Weights of a small GPT-style language model, trained from scratch on English Wikipedia.
Architecture: RMSNorm before each block, tied embeddings.
Training: a variant of SOAP for these matrices, 109M tokens, 3401 steps.
Each number is 500 + 50 x the weight over the matrix's rms, rounded and kept within 0 to 999. Layers, rows and columns count from 0. Numbers have three digits each.

# q: layer 2 attention query, 192x192, rms 0.121, rows 0-31, columns 48-95
# k: layer 2 attention key, 192x192, rms 0.123, rows 0-31, columns 48-95
# v: layer 2 attention value, 192x192, rms 0.129, rows 0-27, columns 48-95
# o: layer 2 attention output (transposed), 192x192, rms 0.245, rows 0-27, columns 48-95
q0:562546538434432487472493520550522452553492532528559532478487563578536427436488467549400511518402503502511453473482507573455502457498538529540485
k0:451446525513461534536470502463494429502533480513514442474533487520503453486497511477564417481571489469543493434480541426520476543455468480493554
q1:542530539477447520536559509546501454575476439544498527545572421474519557509528500485515527543571476485477484503514558511534518517525438448430541
k1:489547491528463457558523563446394514442549493490481526559461454511473442520532500533572496470540498458580518484515471480465479586518486444486499
q2:434520552574536596556476512516468514451511468541488448489527413523545458520501447497536464480530480396473536601549537424569500539432483505502485
k2:488544461493485498483463472504463466508517576509535491489442568480545551431517622508501489493409524617448501535499480530503500481467506473558489
q3:488527493484491485541526519538468498425489540490449464510456545461534395502527553566474522560387481510504503529440510438518495464480588639579489
k3:454500510454473538514461418471495463509516467460562446502528559467500439501439468495412447456602519541525437464499579496522443514477516448451436
q4:452515558512485498516525418446467495564551466468585541484488525440511491519545511426515576572494513482445555584467503462520493534519536469515525
k4:484542437392522518462398461547443462453536531451479514458511500519437500479496546537417469507443514516478465450505507525523511527499502482483518
q5:513511519531468455538453475500534501480590495526497514499474509385502410505495469459537411495457485542542517522466548463485502473397382474519449
k5:432484497494550476583539505472452493488458468538502451419527526501501525534451494572543462580566583451474507482475554497515545482501557504491518
q6:489436503533600390534458431570530502495565536474587469469561437429511559570441499496541509484498551558549597587428519515460517538517491581497537
k6:463491487508565467520472455461397481471521410548545411531477512489522478567444471516476487488531581405511490473506497568466583586514539499530516
q7:519542363540491506469501463553481624548446497496442431499525541450480498456496489495615420554460425456448468484498419515501539513511441480552518
k7:503427467508516501564505452538536486585538497485514599479563478479497580507479421417559502484455495454516490519457494441547489486507476547426514
q8:606485394513508512502544455432560498474523500492483581515459539523527514477491535548519412535558548482488533476532475562529462598498522509535615
k8:519444445521460563470521563420458494557455431489598636476499466533568496455519510473656485508555523586564489570487504537471505508448393514576483
q9:457445557535456563558494499551539501621565479527566501449484416509622450357465492477408500507540458442470497582537548498531522607498433425417449
k9:401469458496543455546560481444515529468505500636522467476544426483559543508451523540508454566450598520457511502372531502443566473570537412513501
q10:500530356512512485516439498548454561573530505504472481546477472499597455503514364471466448509550562500478446473435525477521532475438476420475478
k10:432503457481512494489396507512491503468480599479506577563477551499503558490512570571494570520486462559526572568574506498554439660452467542571545
q11:559516653599461560527443456591440450532509491493575512553453439484391588531431575495489578487398496412516520421474513537467497535424504465518454
k11:475584457465498548498487542501531420404586510476498527539493571539568582482590511537482553517483516436475454527566455478490457513472597398476592
q12:456521594486450431583430455482597496437404505517558541540556567458401535537463450460515487566467495572518536519461562521500524577456371533521453
k12:481514502503498564428497466540470457588525471452512482528443446472498480443508475472544468499518560516449495475534490530438419539471486545438500
q13:493411535485472375530396495476542478500442518487472445548382580529544516538365567511417468483473431569464560436524535487518414541528445435426494
k13:424460552530533527573540582484580522521539510548476590459560534530533451501562549530493521494605456463441473427548463527491481493570482556468456
q14:501437547538463514515458544521478562541484489472444380502551565505392506486531448560597484515539412443445549432507548505532514450421499583541475
k14:535542454462421494382503474482494524483483490469580570495409499540425497486432514513536442541436516496490467362450544562503496444458447536458438
q15:464559431481590499398602541499510512477531463495471502534442503564467534488472524512520472493476422406495473527501475507478523484493530513507506
k15:464486519487483487521545433522544514480588481484462595563458537545438423524511464501480424414455533551577548495543442559403489599439558492445429
q16:434606450404539458473486532403598511462424499495447335541508420464445582499475537547526594596445529517517518541455533419520468497409482505576513
k16:575616482535538469573486444545484454402501506458429482585486511465549496470471489526473457478643539556441548488489561494567482510427534439533487
q17:454467460574542520497500440593505405472492517516480542465418441449488549468436559531452513468581628492504493521538542429489459501559570515447518
k17:475477513531486537528480529551534484583562521542444569448459556546539457479529485449460561448501427510610489497556450489508515437490405567521577
q18:566520538496548490534502537460524521496487571545446478488528470431383452607409584425479453463547490508471504501509539523460545413434457498528482
k18:496423526530546451471641457510474472541520438539526479478486477492542386471463543535485526546463551504570421438505558496575528469527420524493493
q19:529488471482527490534481520415526460529441517468479516493495454481460498591497486456449582557621416466490487475534512437454553487560567498490471
k19:471600460435528449550479471498501566392482454466530444627508523512472595432494478467505600445579530519523505531515485475548425503553592580515477
q20:538491444475427419519423490538480528505512469494543472526552414538412517511501472515532495495554566476582531484481532543518548520454484521537519
k20:470512459458486528468489515526476547521563490436530524348473471484482554535456516475496486460456588530540492599499462474430517420501545507534515
q21:497451592445497549410503507564459473460577516585575513535543455517540484496564513465491478537478485519520576466448567421441609551485382507549418
k21:505497426454503519436520508508520638445580450555450507428586557483599485479518473475430446494451468490501518539526501524491571525536517487580538
q22:534500406332532485556513476474553521592501430496479479401532608545462461539641493423453451478356487526544553529424515485474517478546438482413597
k22:474394572466486485513526565558521564551519471425488468580525505525516615446554527506529564512562477538508572405471485542446477527550472526475447
q23:500408557455459499478508565477487414605491455501556444429521534522424527520456514450483462430553530575497545397451523475471477524487553458491458
k23:521497471509642521531510470569603515521515490499420487430501568509497494489480483493445519520448438520446493479490588496490534380472459558570413
q24:491504606486493481455457448520469529538477517433414479554469627422438522506528536473434516565360512487521550486427599465527448519482481604496540
k24:573485557394481519419473492599466423530524481578516535442455494483522474530479578546471551504433392539443487555519575536498523409561500433515410
q25:485464475548542567461502534458442414520450512416525482596480456539554434508409545541491521476453513497432581517472507530519557437485438553457449
k25:429522480546411435470469466550474522528459518502465525519511530522432469572462404522478483561523521448545390379490558498510539471566498502525379
q26:468506532374480440545498517470571531452532582471511443446510428493519481431573534539474592498565453514497498475433508515465516512614504524534440
k26:599431540516448484497472442483506506514529473545480544405489536458508563467470490532495439570448441555467482491533506528566563433447449477467443
q27:508465471416463493508501560446446462524481537486565459476504614599506446523439517449481456505544501490447537579467595551471520530521561511469512
k27:487548418505560445491528423593507477433568583529501462444475483470436443484549475602547537505518540498485517443542505519392484512561581461473477
q28:568432530540432469492512504521475476435507501411552531509421455488566463495541457513419564507515435564531493556519467514491456554527575484611516
k28:397514519517424481428501452491470502461505531496542488509559498518573510493511551515471459572485505456460461473454462569517537468452530488553629
q29:493527550591434576558525472636396531582507556462623498580535448503426415425482542501566439541424509520529637506516469487563475523492497480513448
k29:429482422469576517491485496497522411444460461435536486472501491499412563494529445526449389443518560462553456474495450538487365503488362521512545
q30:584505498503440553555551451503423497485474529514488544479476532493494474477480535514452424418467447577493542533463461514467507458420528453501469
k30:455341572452494536501593473547520467341481579520465514424544396499582503501445513602387523493477525494526478484428475505415509488536572545585480
q31:556506509487518442572533545505532507534527432624420381541532420476524524527559500490550443495488456438478597496519531431593430546526499471578501
k31:590514496421499516581516615439486504537499450509517412507611517410513542481520455588483471463603517463554505529462592589503490498507451497520563
v0:527543472538516482498529451524513545557429512467434516496504488477465489504531493465456436422466460472541446481486550528438476446565443507513467
o0:542507446533502531455535485512470436453491404506515493492500522525462514512503515542488510523439560515462464526543424530465509509554494470463462
v1:565533492509576416462496528433542477470539430531534506528559458450479506465549507460511498527547524554441460477569469526495457492595468551508495
o1:597471515439434465409496527506517449466553549439555521470555490485466490508588443534398564596570456554520435515479494429499533426539466415483553
v2:437525492474505518577491448438519518502497528569495427516513546489427500517581465536500438502511416549509555522439538519415522561460559536515529
o2:578499573539546517516563587501528594566526498555460466504573636466484499481473480476520433540518594512612544494557428468461455445569590523497514
v3:582495530441550535551474526520505471604577472473490485455516481442510440491470453493544467497499479523524447492511527541482588476445476540523478
o3:362501444493483484498503442499501491551498536488467561514497473562631466494541551589427452472466526507547523481479443402558383556501501526476519
v4:558459484470578461481527466523450576569467483557485481495494531512508574498485521504494480482552530505392501483503508483489447469541532524496537
o4:541542561495476551479492453411523420450430565492460511491517547460488545498519546590497490548524507476518535478529516540530491500482553510438532
v5:455453528502541492518500500488541417504590517519531531432485550507516516467459508476537471500478475481506466497511530472461503483604502501529561
o5:452499495435511530513554582508504519547524491435532439570447535523508512539565435468447536525517507581526524520491549446485489476456502501515513
v6:530465505502560451496489458513472469383502509481525532574482375473500499456464477549459574457452528574512559493543490538597519502488497493537521
o6:448451463409539434492467513488521494431406400470457501595471376474519550486385535524511477485471459485436416489588534457472477539389535544591437
v7:661414540527525525468513512470513491475512430508497515523468478499472438423560513514430566530464438451489434445460545436483492484464432439538525
o7:334538395567458501436426408461490550525443442471461470443452535453511559515524481458474536542484570501547539536474544490508471465532530528457497
v8:464606405487399501528493459579482576513495604507506536422461470483537498490552541489519511440495411612545466454486585503471512528546470537475594
o8:529592456517567534574536429494540494440516546492465532536441321433521468583472466466451439495565517479480541526548450495479504510529423485462542
v9:478607459437473487460475473451464479451515496482473467467586495454531451484511565489538489490594483469471525481534463476584494467371458492485445
o9:446473523512520473483534488518476445577426426585611489435535517526493506534466463445487542468512497443462445468478645476510551532579449468495521
v10:522380512516518484455475513545561475447483408494415458499520444551455469410489457447485477464529540552532514494556506522566440452525460440557542
o10:486429421476534506505467525455523483480547450464508453535542476587503431515559438525567452491514525490525492509541624496491554467582512473506537
v11:573468473464492477488542475444479473529531544472543488408581580540451495432532442450543428509457499554489514519519490476458442477536564454447518
o11:527511463526538504463530392459474446519538460521493519496450465499590434460539476484494587501513414492507461455533403587520474550569427432400409
v12:477546433559491551536494499451424480428453547557492583545529449532502369557508446508576513453485484537482431504515526507596582519382489448512520
o12:492576513460458460561441513425469486539495503503503581408530531483426470494502434435508547518469547506551541479512450515450497459589483512501475
v13:459509506484476512527553496412525510434572541549513508547539460529537509564482464556491413513564529481518533521522462534541585520483526533578586
o13:507587537480523414497429523554532434527578459540455370447581486549449657506460446535478512484480450478533507487539506497476522556504502558491481
v14:457510522498432520530475491456531455521481523527542474517508521483468429472511505465460411524473492528528451508506503390525529544481609485552501
o14:525526583564470499461680419536544432514484514515524524517525449398450509495472470474447455561500542515439559487491566505547450488518521599534523
v15:482521417445533485509530566542515469469532508477519489439531564518574501488518518456503487490625570476534507393466485529536513438449514533466511
o15:470497506415493490404454546526475524512515434498523457517580495498547509526543484384581454529509419496551539515543457456484539450552463500471506
v16:508547515591529549505525517495484501531468429522485514435480588527517507474451486447476487496509526568530526568581510502521421462520469451555526
o16:487450455512503511440535531495538501459506529512561402534528554507500445521526617512539441544606528528475510491475473553534520523499461448431560
v17:555515414444471436539524470457568559522494481478516393565536486497568515549492454514459514527556480437574526482524551418498560488503551449470528
o17:515603497464544504455545480542496468507515529536433499500455514482477518489463517536500561522402442533534473426460563533554526340505466524537451
v18:460494473440507479480583523500595512456510564518518492556442508456544545477562448469424542431503461505564431449474545496490569558457546500478513
o18:518546544461531544443528583526480513483448523558506497498508514461470505496489552486519428502490529473484466562470459447506536503444498504483440
v19:521462496464464474446486472535514506484442519520577560460543527477433495529502457472477472508519489537479418481569487458519531509524551432452428
o19:422510475445550529448504412468553448364511472516550498529489471455511426442431441612482432534534523464506511420536444522567443482452512401420482
v20:465524564529442527509518490523507561502492563591512577492468527499512532463491536524440486538414424488480492531446511432492483516493515571419423
o20:585486527439545425437474494491458526417426438555449525495491500446436484497474556478410462538452465458480598518552519531460443539542517510579537
v21:449408501473474541448527545472492494526541525492512492501537542515448449547515431492493509492467574563464553453419449505499483565537574470530574
o21:434520509456497490548510481498512485509528557516506529479539527473495498422590460507481375554525497497446524499436486484507453537554453472473498
v22:540496461507513470487559466507483520480503491571516399451513423541469463475488502504463531522461528479541463476547477498504497426531473581537454
o22:537505511514504449566457466535501483410556496501498499580538343522518550506449422544489591553450613510443517514479503557416471509499463545410497
v23:529452486409450456519537525590449528498458543499487543489460519515552516364481471511457513490493544561442454479488465507549508506513483477415471
o23:476435447543522471454474516467425481490483462545501515496498441472569519540524454486525480526506446483437531478569446478489477592466543562564454
v24:492601551556376495508445405577470495604507466483530581439486537496583390494485514479539363480506433482528565505556532577548507427540462521531472
o24:488529411477531484465499540544511487464463484440496579527546470492583440520533522436454516484519420429466464465534495558485487500495530428462526
v25:505511468512471492530541493523518531452514567493470554523476473500490459439507451468476550459530496500439492457487505540562515554452501462545556
o25:414577553504545497547520452494487491540584482509445510530558448501559535533471478558441492540549497418470511550556505507497477512576473490407489
v26:448452478467492578485456496497564507454464398561501579519511504564442539504437523447526526440492496595560534532484441505540398467521514476522527
o26:459542563516618532499565562473489575486544477556501449512569487405549452450413561535574547537532390443484502500526531488545482491509499467478551
v27:479449483449438514483529531533433551503520448489445507557519558448545476490511524541532517484454574486455505547561431546514500526533514443530450
o27:398443459514573464572508525454515464493483487555508503494494508465555439506533439549524427475456516482433470522430499471555545502449455566421600